config.toml
n_layer = 8
activation = "swiglu"
rope_base = 10000.0
qk_norm = true
init_std_up = 0.0485
optimizer = "adamw"
doc_mask = true
train_tokens = 94640000
dataset = "wikipedia_en"
Each number is 128 + 24 x the weight over its row's rms, rounded and kept within 0 to 255. Layers, rows and columns count from 0. The size above them is the row's rms in percent of the matrix's.

# layer 3 MLP up, 192x64, rms 0.22, rows 107-141, columns 0-63
size [116  96 104  85  97  88  94 103 111  88  92  98  92 109 105  90 108 102  97  93  94 101  94  96  96  99  95  92  88  94 100  98  99 101 101]
[[119 130 138  91  94 163 108 151 121  92 184 139 123 137 100 132 157 122 123 174  94 175 105 111 125 129 108 106 141 155 125 122  86 169 168 151 149  93 135 143 113 131 122 106 147 148 131 124 140 101 106 177 140 132  95  96 109 149 125 116  95 117 138 116]
 [135  71 121 127 119 169 129 157 182 117 148 144 156 142 169 119 103 125 123 154 136  80 152 118 123 164 112 115 125 123 153  96 138 119 136 108 106 110 112 123 152 153 130 173 158 104 179 117 140 134 148 144 149 144 125 103  78 132 128 137  89 120 106 105]
 [102 176 159 113 127 141 123 146 145 125 108 168 111 103 126  90 135  90 112  95 111 116 149  91 174 113 103  63 153 108 143 106 113 167 144 137 138  86 178 143 138 111 119 155 126 106 133 136 132 146 120  94  99 120 154 112 126 153 108 111 134 125 106 132]
 [135 108 100 126 154 102 124 140 164 175  70 163 152  91  99 112 145 158 157 160 143 175 106 115 120 132 125 131 183  97 132 128 115 156 168 130 148 134 131 145 118 106 107  86  95 143 145 145 108 122 103 141 130 150 103 123 136 124 168 136 127 152 116 131]
 [131 148 108 130 172 120 113 107 149 132  75 152 120 129 133 147 126 119 141  90 139 164 113 135 135 120 192 129 135 125  96 173 117 131 146 121  97 162 112 133 139 162 112  96  95 125 106 121 121 115 135 116 133 149 149 150 131  94 129 145 213 109 126 148]
 [ 73 134 144 142 101 125 125 148 140 152 126 114 146 159  98 126 134 143 133 104 151 110 123 160 134 176 102  88 105 133 151 138 112 178 148 142 133 172 121 133 186 179 154 137 128 146 123  99 107 172 119 120 138 111 141 133  99 156  90 124 148 128 105 112]
 [175 118 137 131 142 125 130 119 106 121 129 110 164 110 152 127 159 162 167 161 120  97 110 141 110 133 143 176 133 155 115 126 133  97 143 133 124 123 127  95 100 156 152 117 128 127 116 133 121 111 170  59 102 156  85 102 160 153 133 161  85 123 145 152]
 [103 107 156 132  92 140 122 130 102 120 143 159  88 143 133 141 150 151  78 144 168 129  88 101 138 122 137 106 163 144 147  93 121 128 158 153 134 119  90 153  88 126 124 136 131 120  83 128  91 106 108 118 131 178 123 133 112  88 133 142 154  90 156 104]
 [138 153 133 102 130  97 141 119 156 129 117 133  85 159 146 109 143 103 153 117 144 106 124 164  90 143 174 130  98 116 104  98 149 112 127 113 139 115 197 118 134 123 184 128  98 128 144 155 186 101 143 147 135 111 129 117 112 135 119  79 141 106 130 129]
 [147 144 107 111 149 132 116 102 137 150 111 143 101  89 127 159 134 128 141  91  74 134 143 160 110 130 139 139 142 128  82 139 102 105 125 134 101 130 139  91 158 169 110  96  82 104  99 131 183 138 134 132 133 138 152 189 140 157 151 152 112 117 137 138]
 [142  95 130 190 134 135 113 108 160 166 144 140 151 109 123 131  85 158 135 121  96 133 107 110 123 146 160 144 136 154 123 159 110 101 139 114 110 178 112 127 137 137 142 114 110 155 129 132 120 124 142 134  99 199 160 150 144 120 176 176 137 114 123 119]
 [152 162 136 138 125 112 158 103 129 140 127 125 107  86 114 148  79  88 176 157 147 104 144 154 127 124 108 166 119 133  90 148 118 128  99 119 155 133 158 137 106 131 119 149 131 127  62 103 123 111 179 114 129 129 106 108 130 142 119 169  95 125 139 166]
 [ 90 148 163 136 129 105 195 118 117 136 121 148 125 118  89 120 155 107 140 125 137 159 121  87 126  85 134 128 132 123  99  67  93 130 131 126 120 127 139 179 157 110 153 128 129 139 172 119 122  90 102 145  91 118 130  92 115 136 125 133 168 132 128 149]
 [142 115 118 124 159 218 130 103 125 132  89 123 114 152 118 144 118 118 118 145  87 112 145 108 139 133 150 153 152 102  85 156  99 145 147 124 146 104 129 111  98 133 129 120 154 127 101 167 132 115 191 131 120 149 143 150 131 146 165 136 104 124  94 128]
 [100 153 117 116 130  87 133 125 131 159  91 140 123 128 128 112 162 113 150  94 133 157  87 115 123 104 104 136 126 130  98 153 129  93 107  98 108 126 140 121 132  76 132 106 127 156 119 155  57 120 141 164  92 152 167 116 160 144 133 129 174 154 132 137]
 [122 119 149 111 106 136 174 150 118 128 144 118 120 146 139 106  92 151 116 137 151 144 144  58 137 135 117 121 136 154 111 113 129 152 129 157 119 145 110  95 120 148 137 149 126 141 136 134 116 106 122 221 132 104 142  90 155 123 189 153 101 132 133 116]
 [138 136 178 116 138 124 141 134  95 103  64 116 124 113 140 154 163 103 129 135 117 124 124 117 132 119 154 153 136 163 139  99 159  77 126 137 115 207 159 164 142 110 134 136  88 128 135 119 164 140 147 109 135 120 124 127 132 104  85 117 148 113 158 120]
 [128 139 121 129 146 115 105  93 127 129  91 166 124 140 105 106 131 112 124 136  97 124 129  93 150 129 150  95 128 140 116 152  60 138 121 113 104 115 182 188 152 104 144 163 175 141 146 129 159 139  92 114 136 141 105 152 104 157 131 136 144 127 100 156]
 [107 121 113 118  72  92 130 110 161 120 136 139 132  84 100 120  91  94 119  99  99 104  81 122 150 165 107 102 120 119 147 179 108 155 192 103 142 114 116 124 152 127 119 147 126 114 156 106 140 141 145  93 121 147 111 142 103 129 137 137 155 157 120 114]
 [181 158 145  90 176 149 144 131 114 116 106 118  90 148 139 155 102 105 134 111 114 131 129 117  88 133 103 142 158 160 137 109 121 121 129  96 104  82 137  90 138 161 134 126 139 138 129 100 150 112 138 103 135 125  66 129 105 120 141 160  74 112 123 144]
 [116 123 110 123 146 104 137  96 121 124 114 102 179 142 123 143 119 152 123  85 116 149 122 126 147 158 113 162 140 155 158 144 170 156 121 140 213 111 147 134 127 120 157 120 104 104  81 155 135 161 107 131 135 117 145 127 122 124  96 127  93 130  77 133]
 [152 171 123 203 126 167 117 155 104 101 121 147 109 161 135 121 139 138 147 124 109 114 122 129 121 116 166  93 125 122  85 116 145 101 163 124 133 166 155 153 122 160 144 164  86 121 142 135 128 145 187  98 123 148 115 118 143 118 140 148 128 109 137 153]
 [165 105 116 136 106 135 129 158 138 121 118 127 102 125 144 121 124 106 136 165  75 186 127 169 172  94 133 162 126 127 143 156 107 142 109 129 129 114 142 129 174 133 131 148 120 184 144 131 173 141 133 143 131  92 112  73 132 142 142 130 116 154  96 149]
 [126 125 136 117 115 169 125 133 101 162 118 172 143 118 152  90 132  54 125 146 122  79 144 118  85 116 137 180 150 153 134 153 113 104 129 117  90 114 162 128 101 134 154 137 118 104 151 116 178 120 138 146 135 119 102 124 121 169 115 141 107 117 142 133]
 [144  92 116 146  92 123 171 159 107 174 118 164 140 106 130 144  81 116 111 151 113 148 112 108 141 156 115 108 151 113 141 151 118 182 157 102 128 152 141 129 139 135  76  81 124 135 169 136  79 138 136 149 131 121 122 117 145 119 144 104 110 105 158 128]
 [144 112 129 125 133 143 138 127 173 150  98 108 108 136  83 181 104 126  99 103 123 106 146 130 125 120 144 113 132 114 158 136 156 163 108 145 145 121 170  81 137 101 157 111 114 144 171 126 121 137 170  84 132 170 144  98  95  88 125 117 139 139 146 159]
 [117 107 111 108 105 137  59  98 157 149 152 138 141 132 155 137 116 153 136 134 120  95 143 112 146 198 153 112 128 120 140 110 125 151 124 167 127 107 130 114 132 135 106 137 122 137  88 130 195 127 132 113 198 138 154 114 140 124 114 127 157 117 135 120]
 [182 149  81 132 130 107 108 120 165 110  86 126 161 160 127 103 148 159 173 110 147 127 151 140 108 138 140 104  99 110 100 124 114 146 111 149 124 132 124 151 112 135  96 125 118 114 166 140 136  75 133  79 128 116 121  95 146 117 124  86  99  95 114 149]
 [148 135 122 124 132  76 141 134 113 143 131 129 108 163 118 130  90 119 159 122 144 164 105 141 139 123 142 128 100 110 138 102 122 139 150 139 140 125 104  83  96 121 121  91 141 159  81 158 117  81 140  89 129  92 167 117 188 131 152 141 124 170 136 100]
 [118 174 157 162 128  88 160 157 113 140  97 129 115 142  97 145 112 119 130 129 152 184 124 136 136  90 157 136 142 128 102 129 115 127  92 110 123 157 140 112 146 123 146 133 155 154 147 116 132 107 101 122  91 109 105  92 110 129  82 112 161  74 153 160]
 [125 123  95 143 110 134 150  93 132 148 113 112 103  72 154 108  65 150 147 131 147 131 138  91 129 117 128 159  91 126 132 179 163 122 115 152 139 144 162 127 145 111 162 165 115 128 141 138 126 121 112 150 120 121 144  91 136 127 140 166 173 178 136 142]
 [145 120 119 105 106 144 106 153 121 143  97 105 148 124  88  85 176 117 103 140 144 126 149 154 122 123 109 144 111 127 129 143 137 120 124 139 124 127 119 138 114 122 138 128  58  89 171 137 132 141 114 170 146 136 134 151 115 163 113 151 198  94 147 172]
 [108 118 116 122 132 164 141 127 114 174 131  89 120 145 113 119 156 101 116  97 100 100 117 116 100 136 180 122  87 139 157 144 149  80 143  85 112 112 124 105 126 117  89 132 143 104 118 140 160 115 106 116 112 107 176 106 186 149 111 111 129 107 138 109]
 [157 137 149 120 134 153 148 124 161 120 111 130 119 115 143 163 143 144 169 110  74 170 149 140 128  75 119 105 155 132 105 137 203 161 146  99 118 101 137 124 136 119 108  77 115 119 119 107 109 134 118 131 131 126  99 149 135 147 131 103 114  87 155 152]
 [127 134 132 137 171 138 149 111 159 138 152 157 161 169 147 112 136 109 114 143 106 130 103 179 163  85  95 130 121 103 139 169 137 181 125 133 143 152 100 139  76 122 116 148 121 111 109 109 110 134 124 117 101 145 103 161 141 130 112 120 136 108 142 187]]
# layer 3 MLP down (transposed), 192x64, rms 0.218, rows 107-141, columns 0-63
size [106  95 102  84  99  91  98  97 111  92  90  95  95  99 106  87 105 103  96  97  94  92  96 101  95  99 105  94  90 101 104  92  99 102  99]
[[105 172 120 110 162 130 135 104 107 105 106 164 131 152  94 152 174 143 138  94 121 104 123 123 119 193 113 120 164 137  98 112 129 156 117 104 147  88 155  97 142 131 159 121 149 135 119 171 154 116 109 117 166 160 111 108 108 120 137 136 119  91 130 148]
 [156 157 135 139 122 133 149 123 134 150 172 140 101 151 104  98 153 166 114 141 112 180 167  96 131 117 111 126 126 125 130 138  85 128 139 208 137 122  99 154  82 114 106 157 101 143 121 106 122 127 115 121 141 133 104 116 154 148 105 134 121  98 103 164]
 [176 159  94 106 152 110 114 126 126 122 153 122 116  93  96 111 147 150 128 152 117  93  95 105 168  99 164 130 121  76 105 128 104  90 133 117 104 126 138 125 140 103  95 146 141 125 128 150 127 125 168 125 183 162 140 100  96 120 108 146 117  91 112 137]
 [132 123 139 135 115 178 118 109 146 144 135 127 150 109 143 188 113  97  89 119  98 100 123  97 147 155 165 136 124 128  95 123 119 142 135 143 139 113 152 131 114  80 127 169  99 109 169 144 136 151 144 105 130  86 101  70 102 137 112 161 110 123 113 110]
 [106 141 154  87 138 144 123 114 140 119 139 125 120 146  94 150 130 133 116 148 147 164 120 128 117 178 124 109 108 129 112 112 122  81 124  97 135 130 144  91 134 103 141 136 153 107 115 125 107 128 144 106 134 160  78 125  58 135 176 124  90 106 173 168]
 [112 165 144 159  91 101 171  95 144 120 135 103  81 138 156 136 111 133 152 136 154 178 105 127 123  71 134 125 151 151 151  95 101 137 103 130 114 141 117 101  79 109 100 134 134 143 110 142 103  99 118 123 159 117 124 134 139  98 116 116 145 149 104 169]
 [113  65 118 121  82 104 114 122 147 160 142 101 116 118 144 138 135 158 129 115 166 126 174 121 135 149 146 142 115 141 167 134 129 117 133 146 103 125 106 109 106 124 140 128  99 180  90  96 139  97 147 108  78 141 139 170 141 154 108 161 137 112  96 110]
 [ 98 173 120  82 154 105 149 128 156 177 138 133 172 155 121 133 144 101 141 130 100 121 179 110 126  68 160 100 127 123 157 131 147 107 157 130 142 142 113 134 119  96 115 125 135 146 125 130 168 102  97 104 100 146 128 118 123 140  98 136 116 157  95 100]
 [155 142 139 164 135 142  78 105 125 128 172 117 125 162 125 131 140 145 110 115 130  89 159 111 124 158 135 101  88  87 148 122 125 106 142 151 117 136  93 167 141 158 136 147 170 137 103 145 149 115 147 134 118  89 157 105 162 124 155 151  68 105 124 117]
 [145 117 139 160 138 143 165 172 122 110 131 134 119  94 118 106 139 126 127 168 168 127 136  83 121 202 128  98 145 160 160 117 115 181 120 123 109  96 130 123 155 137 170 106 111 138 135 121 107 113 133 100 153 104 115 156 119 116 130 170 128 117 152 153]
 [168 134 118 126 111 107 134 129  96 158 141 144 133 172 116  91 122 143  69 100 114 104 174  72 113  82 133 115 128 149 121 130 148 108 128 108 131  87 112 137 128 157 143 142 125 125 137 128 157 131 121 146 178 110 149 130 120 114 135 157 180 116 112  86]
 [130 111 105  88 151 122 133 154  89 120 122 200 141 200 153 139 176 139  90 102 113 129 101 120 120  90 117 139 135 135 138 136 173 125 136  99 117 135 118 137 172 157 102 130 132 115 139 115 135 136  79 137 115  99 115 131 115 115 125 142 147 105 122 112]
 [130 132 128 121 145 123 148 104 141 121 109 101 119 124 127 138 132 128 136 128 124 124 153 159  99 135 130 137  87 122 146 166 162 133 117 132 132 172 112 141 108 100 165 172 166 128 109 127  77 126 130 134  26 100 125 124 119 164  88 114 116 147 111 126]
 [147 123 128 105 126 123 134 130  93 146  87 112 144 113 107 156 136 134 170 151 133 142 136 120 125 149 141  82  79 134 165 159 103 123 146 117 143 143 152 124 102 173 140 115 134 123 147 157 189 116 129 115  92 137 143 180 105 117 114 182 105  98 144 146]
 [121 134 142 145 143 116 156 152  93 172 131 154 166 113 116 125 105 125  94 102 129 124 108 132 175 139 144 111 168 145 100 126 128 122 146 163  95 102 116 121  89 145 116 177 121 108 124 151 148 141 142 118 107 171 172 128 116 120 142 141 204 140 123 124]
 [116 120 156  84 120 142  85 128 180 164 104 144  87 114 102 124 156 122 144  80 112 120 148 179 124 124  81 100 145 140 141 131 118 116 112 120 126 136 144 104 150 104  96 143 167 128 112 129 133 153 128 108 112 168 140 161 123 150  95 112 155 168 140 131]
 [132 118 104 132 115 171 163 147 139 112 134 134 104 122 125 159 139 161 177 142 130 143 125 106 150 154 118 167 101 144 113  91 146 102 133 140 120 131 107 157 148  92 113 150 141  95  73 125 120 160 168 119 105 192 152 140 109 112 138 105 139 111  93 146]
 [106 175 146 144 123 129 128 156 137  81 114  96 150 127 117  99 136  95 141 138 145 130 124 130 100 129 162 153 140 102 124 135 144 128 144 112 116 165  90 102 105 145 126 152 111 123 175  67 116  92  98 116  67 146 115 143 159 107 132 146 137  97 157 134]
 [136 130  81 106 113  99 142 144 136 106 125 144 105  90 141 123 140 115 112  88  98 140 108 112  98 155  90 139 205  90 119 138 147  87 172 109 122 155 116 103 124 118 129 126 111 136  92  78 101 117 126 108 101 147  93 152 134 132 140 116 120 127 140 109]
 [141  73 101 114 110 149 122 129 139 156  94 156 123 124 131 151 137 120 134 159 128 158 168 175 126 123 141 131 160 114 130 149 153 108 125 148 140 139  86 130  97 160 140  99 120 136 130 151 146 121 136 147  55 136 145 133 128 123 114 118  77 114  64 117]
 [122 125 117 146 152 104 118 170 146 120 133 141  78 121 105 116  97 133 130 149 146 111 108 116  99 128 126 104 116 148 152 164  61 104 174 175 128 120 104 123 154 126 147 113 161 133 141 118 145 105 148 171  81  88 122 126 145  92  95 146 141 123 144 121]
 [151 127 146 108 149 133 142 100 128 127 104 164 159 112 125 122 133 120 142 116 109 108  99 139 139 145 134 144 166 153 158 149 155 152  89 125 164 139 133 156 104 126  92 119 168  86 107 119  78 121  94 140 174 136 105 103  98 174 153 111 105 162 155 111]
 [ 98 146 135 165 130 166 114 131 130  82 113 101 125 147 103 137 128 160 120 150 143 138 172 123 132 137 118 140 151 147 108 167 155 148 116 124 159 121  94 124 121 144 137  90 129 126 147 197 153 120 128 119 168  91 158 151 131 170 137 153 162 155 124  90]
 [134  79 124 145 124 109 186 149 158 141 149 122 109 127  88 132 144 156 139 156 111 116 116 119 112 180 127 115 109 117 118  86 134 129 127 125 125 130 109 159 134 104 129 126 122 158 115 166 121 130 142  67  72 123 125 140 124 148 148 137 103 110 156 190]
 [ 81  81 141  90 150 115 121 141 155 106 139 115 114 199 102 142 178 125 164 104 130 136 127 147 132 156 105 154 129 138 135 135 127 140  91 134 119 118 132  67 114 140 153 143 117 116 107 108 176 164 118 137 122 125 122 155 137 127 104 142  97 143 146 106]
 [109  98 144 156 130 113 111 129  84  83 147 131 117  90 154  75 135 111 124 130 118 155  89 103 101 174 118 129 127 132 118 122 131 102 155 156 130 124 106 128 130 158 120 132 180  83 106 159 150 130 136 143 138  99 139 115 157 109  92 114 105 124  71 128]
 [143 118 157 167 123 107 131 103 140 168 153 113 135 137 111  93 124 115 101 101 164 130 130 148 107  89 163 128  91 144 169 114 154 100 134 111 127 154 127 158 102 132 113 159 114 145 161 125 131 171  99  99 151  97 103 156 186 102 110 115 104 123 146 124]
 [173 184 129 119 113 121 105 118 134 109 128 151  76 114 125 138 125 189 129 112 119 134 128 134 125 121 113 130 111 123 117 119 133 135 139 128 142 171 151 142 130 118  92 121  94 152 138 128 153 100 166 150 200 135 128 167 112  81 128 127 144 108 140 177]
 [154  96 117 135  97 100 136 134 138 133 151 114 136 170 107 118  89 122 135 103 181 109 121 123 113 195 126 103 106 164 150 135 105  96 122 139 143 113 138 113  90 149 128 100 106 101 142 107 154 124 131  87 150  94 164 110 178 128 139 128 154 111 124 102]
 [123 136 118 119 152 124 108 154 111  82 152  97 124 131  84 114 162 118 113 145  72 160 142 138 140 129 140 143 108  90 138 151 143 130 135 106 146 116 106 101 150 113 149 148 148 110 145 182 110 122 149 103 108 153 149  79  84 115 126 160 146 173  99 136]
 [123 103 160 151 132 129 109 135 140 177 112 162 120  99 106  89 139 159 111 110  96 138 145 140 111 141 107 135 123 144 166 127  62 132 122 154 120 124 143 113  96 163 140 136 146 152 146 171  93 159 133 176 122 103 130 147 147 120 113 129 188 129 137 147]
 [117 117 145 156 133 135 123 133 161 103 154 154 145 127 158 109 111 142 139 134 107 116 113 116 152 175 121  92 159 115 126 133 162 110 139 107 180 149 142 143 119 135 131 111 125 136 137 114 154 133 100  93 231 123 132 142 126 151 135  96 156 155 104 109]
 [100 198 119 141 138 123  92 128 151 132 155 140 123 145 140 128 141 138 118 127 167 112 147 133 163  96 102 142  97  81 109  97 140 138 136 142 122 128 149 114 141 123 150 142 123 137 127 176  51 180 134 150 130 144 133 142 141 133 116 136 103 176 133 119]
 [127 118  93  93 110 150 138  95 129 111 103 165  91 166 127 132 123 103 162  82 106 162 149 164 111 121 102 108 124 132 140 133 130 123 121 107 152 123 156 131 146 131 125  72 121 166 119 132 153 132 140 173 130 162 101 109 140 152 130  96 110 132  81 172]
 [134 131 108  96 154 116 112 117 100 137 154 143  79 136 110 147 119 142  98 118 144 108 140 156  95 136 136 152 154 123 109 107 159 118 133 155 131 123 115 105 162 126 121 161 137 122 113 118  94  96 134 145  82 126  89 162 185 142 143 147  56 141 117 163]]
# layer 3 MLP gate, 192x64, rms 0.232, rows 108-142, columns 0-63
size [ 96 106  91  96  91  89 103 105  93 108 102  92 100  96  88 112 101  97  93 100 101  94 116  93  94 115  97  82 104 115  97 102 101 101 101]
[[110 116 113 141 153 115 104 190 135 147  94 115 118 128 173 144  99 121 138 148 154 110 145 134 114 128 123 141 108 128 152 101 153 140 132  45 123 150 138 149 158 129 135 137 149 139 118 160 140 148 169 157 120  96 155 127  95  95 124 138 129 151  90  95]
 [117 149 121 106 176 146  95 103 152 101 133 151 133 117 104 103 141 123 134 118 150  91 116  87 156 144 131  84 124  93  71 147  77 148 112 157 121 136 108 132 134 131 105 116 121  96 131 122 140 100 118 114 112 143 136 131 132 148 116 120 199 108 123 172]
 [113 112 123 105 171 121 125 126  99 181 138 137 181 144 108 109 128 116  87 156 128 146 126 122 141 125 135  73 128 122  88 120 120 134 159 111 124 112 107 142  93 129 139 157 189 113 119 107 109 121 173 147 146 143 118 151 115 170 121 167 137 133  90 104]
 [134 180 116 142  74 134  75 134 107  75 152 112 141 135 151  74 102 133 136 123 101 139 118 178 106 131 109 171 115 155 158 144 140 127 121  84 133 108 113 138 130 106 141 121 132 157 113 143 143 113 126 140 134 137 119 129 142 141 139 120  72  93 149 144]
 [141 131 128 125 120 186 137 132 112 134 109 124 149 148 120 127 124  98 116 103 154 127 109 170 157 124  95 107 116 111 108 175 112 104 105 135 146 122 138 148 110 165 170  98 168 101 113 127 150 145 165 108 135 147 107  96  83  99  99 171 173 113 138 131]
 [156 141 123 153 129 124 134 117 118 111 138 140 160  97 137 124 138 122 123 107 147 128 163 140 197 119 132 112  98 186 139 177 145 108 115 121  81 141 132 128 110 105 112 107 103 151  89 129 122 130 125  85 148 135 111 144 121 100  86 185 163 132 105 134]
 [114 167 144 143 132 110 105 130 126 157 114  91 144 134  84 135 122 111 104 130 127 138 172 119 140 121 192 120 143  90 138 129 139 118  81 146 146 123  92 154 130 101 165 145 144 127 133 164 128 166 117 104 130 131 111 151 115 196 139 128 147 147 145  84]
 [124 118 167 117 112 108 168 134 118 102  89 162 110 131 168 107 150  92 130 107 123 121 107 157 128 149 165 104 121 125  91 136 167 137 146 137 126 106 177 129 158  98 176 123 104 135 177 143 135 135 127 132  99 145 139  80  97 123 100 108 167 131 136 126]
 [141 158 144 119 114 147 144  88 110 130 170 121 105 140  79 132 173  84 102 119 114 127 131 143 121 131 207 161 121  89 105 104 184 127 139 121 123  98  89 127 120 122 116  90 130 140 145 100 122 151 119 144 133 150 121  93 122 127 129 128 141 152 144 109]
 [ 97 123 136 180 113 113 128 162 146 129 132 116  80 116 126 149 116 146 123  97 119 166 154 109  73  83 140 128 129 133 136 110 120 118 158 110  89 137 127 144 151 141 124 122 157 129 154 124 123 121  92 133 118 164 154 184 136 158 109 133 185  89 118 136]
 [119 144  90 128 154 104 152  93  91 108  83 171 100 118 140 128 173 122 135 174 160 104  97 141 125 116 113  98 133 102 139 126 136 137  94 107 107 141 128 150 145 162 135 135 133 104 155 123 137 139 119 161 126 124 126 127 144  85  65 119 161 102 160 110]
 [144 165 122 122 148 167 104 170 127 123 148 118 126 159 165 136 114  91 124 124 129 130 156 184  89 143 138 133  90 127 155 135 152 122 158  73 192 103 118 111 130 114 135 150 155 123 113 146 138 170 125 103 129 124 130 124 132 119  91 117 110  91 112 107]
 [144  90 139  96 143 169 168 109 127 137 115 114 144 180 123 152 139 105 123 158 146 126 162 104  94 123 123 142 125 124 129 161 121 177 134 138 138 103 116 104 116 137  90 119 168  96 122 150 142 106 162 161  91 129 125 147 120 184 156 135 158 142  96 120]
 [101 137 135  97 179 127 140 147 149 142 136 147 162 125 114 134 121 102 119 144 106 111 114 106 199 108 160 111 172 165  89 129 129 115 163 164  94 129 126 115 109 124 115 170 118 102  90 150 119 130 120 119 143 128 182 126 124 118 137 142 157 142 167 124]
 [152 105 182 112  91 157 108  86 156 121 143 173 123 107 149 149 119 116 122 103 113 130  91 141 109 109 143 123 118 143 130  95 101 168 133 148 144 101 147 173 152 149 131 140 152 100 147  75 116 164 115 144 144 138 113  79 135 151 104 146 129 154 126 131]
 [ 97 144  81 146 146 103 116 164 123 132 161 142 135  96 128 113 135 120 130 120 103 119 107 176 117 119 139  87 131 105  85 167  95 136 134  91 145 110 117  93 128 131 174 100 163 127 109 144  94  80 121 142 116 102 104 124 131 139 184 140 128 149 122 115]
 [125 144 147 154 143  92 139 100 124  86 131 178  93 141 119 144 163 166 160 146 138 115 159 190 108 130 142 150 113 156 167 113 123 103 134 129 149 151 140 128 128 107 189 115 174 159 138  96 119 138 148 114 126 127 137 105 125 107  96 111 131 140 138 110]
 [126  94 140 125 123 140 137 127 139 152 141 113 139 169 141  95 157 162 105 162 163 143 147 144 115 138 162 132 121 141 136 116 132 133  91 165 118  82 113 144 156  91 147 130 159 133 115 141 136 141  96 166  99 123 186  71 134 139 149 113 113 122  89  89]
 [144 141 171 140 119 116 163 116 131 107  90 126 147  74 134 152 124 116  99 135 139 155 138 164 130  99 149 103 115 185 136 178 190 107 102 128 142 130 109 121 117 142 127 147 133 119 145  97 117 150 143 178 109 115 131 163  86 142 119 148 140 123 112 145]
 [ 94 180 123 133 177 120 151 165 123 152  65 137 118 158 101 141 180 144 114 136 158 140 152 136 118 116 117 135 140  92 123 147 145 129 121 138 124 111  86 149 126 106 163 122 147 146 109 160 164 134 101 116 146  91  99 154 164 124 114 116 103 127 147 120]
 [121 119 130  86 128 155 124  96 103 130 130 166 128 126 131 127 123 113 142 163  99 129 117 168 139 123  78 172 179 134 130 152 147 117 156 131  98 142 102 114 118 107 111 100 127 107 138 121 127 116  48 164 129 160 101  87 121 117 156 142  99 125 142 138]
 [164 146  99 146 120 137 123 115 157 102 114 157  83 165 125 100 154 114 102 143 125  93 158 160 113 133 131 133 126 106 134 106 147  86 108 111  85 134 135 130 158 137 119 142 159 130 116 114 139 105 108 123 112 141 126  80 116 105 154 189 127 127 152 193]
 [111 119 141 114 117 147 100 115 152  93 114 128 145 155 154 154 110 119 114  73 126 162  98 113 154 101 132  95 123 157  97 135 136 123 151 170 133 132 165 113 130 100 124  86  97 143 110 106  98 141  99 164 139 140 153  96 148 160 129  94 152 140  94  85]
 [132  91 138 125 140 116 108 179 124 135 160 158 129  95 128  87 167 101  95 109 115 123 127 124 112 122 152 113 181 107 120 101 105 156 127 121 121 113 119 123 202 135 131 183 120 155 103 133  96 129 122 149 122 136 139 130 101 127 134  90 163 133 133  93]
 [ 96 142 137 111 146 107 140 154 104 123  87 156 118  92 100 148 146  70 135  87 145 147 158 106 116 125  96 121 128 130 153 166 154 166 126 109 111 107 140 123 118 106 104 135 110 149  91 149 126  95 110 143 159 118  96 117 106 184 131  91 146 145 131 102]
 [108 117  67  90 125 135 122 156 128  92 112 153 125 115 150 131 147 119 144 140 100 135 139 102 148 162 125 101 163 113  96 131 105 151 131 155 118 106 137 103 146 130 141  83 114 108  95 166 133  88 165 154 128 176 144  91  85 155 121 141 158 125 119 124]
 [127 169 127 115 184  98 116 145  82 149  91 164 149 156 117 143 131 102 146 113 142 130 117 151 137 134 116  88 131 145  90 144 148 176 148 144 108 127  87 143  95  98 136 153 147 132 124 133 128  98 151  99 122 144 138  93  94 101  89 126 107 143 119 160]
 [115 130 102 115 114 116 162 135 117 173 130 163 118 151 109 151  92 118 124 117 158 121 129 118 146 146 131 106 148 128 110 111 126 151 185  73 151 110 109  63 141 120 129  86 152 126 131 132 127 124 163 120 131  98 128  86 178 169 118  96 120 123 116 142]
 [157 126 100 113  93 130 121 141 109  92 143  97 125 113 106 114 130  98 153 152 121 147 131 150 164 143 114 141 115 104 122 143 132 134 133 104 164  29 128 125 138 109 138 148 121 119 127 126 127 132 180 121 131 135 168  91 103 143 113 152 137 174  90 126]
 [ 90 150 113 138 135 112 132 130 152 168 152 109 113 148 107 108 123 102  91 130 128 178 164 101 117 109 141 155 180 129 100 100 109 140 149 139 110 129 126 119 143  90  86 118 146 127  85 130  82  81 142 189 128 128 133 121 107 148 152 151 134 121 129 132]
 [152 157 123 106 117 147 150 122 142 132 108 158 114 145 109 146 150  81 109 121 170 130 112 159 133 103 137 124 131 130  98 122 133 138  78 114  88 144 141 136 151 101 138 138  74  95 150 117 136 117  89 170 130 145 160 124 104 112 114 120 195  96 150 154]
 [137 183 129 139 154  85 130 133  77  78 116 138 120 116 170 131 141 112 175 146 144 118 123 142 142 150 103 173 123  75 141 153 142  86 101 105 148 140 133 127 138 126 136 121 115 128 140 148 106 153 111 159 114 112 133  97  97 126 109  79 133 145 144 146]
 [130 120  89 127  83 134 170 124 126  76 104 150 109 148 147 128 118 134 110 137 111 147 135 122  80 145 115 156  95 125 130 150 129 148  91  91 139 122 121 142 134  82 142 114 150 129 129 163 129 101 163 187 106 131 101  94 129 148 159 145  76 122 131 138]
 [121 129 135 135 149 132 113 120 112 137 136 166  92 131 115 171 132 143 112  89 157 147 165 107  86  96 148 140 129 156  96  70  85  89 132 137 120  86 122 147 157 122 132 136 117 142 111 135 144  89 100 172 112 123 110 133 174 143 150 144  87 127 129 134]
 [125 131 137 134 148 114 140 138 138 158 113 118 148 135  87 115 113  89 106 138  88 165 154 137 112  97 100 151 136 161 133 137 109 143 157 155 166 122  84 152 140  98 110 129 155 148 111 145  79 118 141 138  85 131 151  89 113 144 154 145 123 108  75  85]]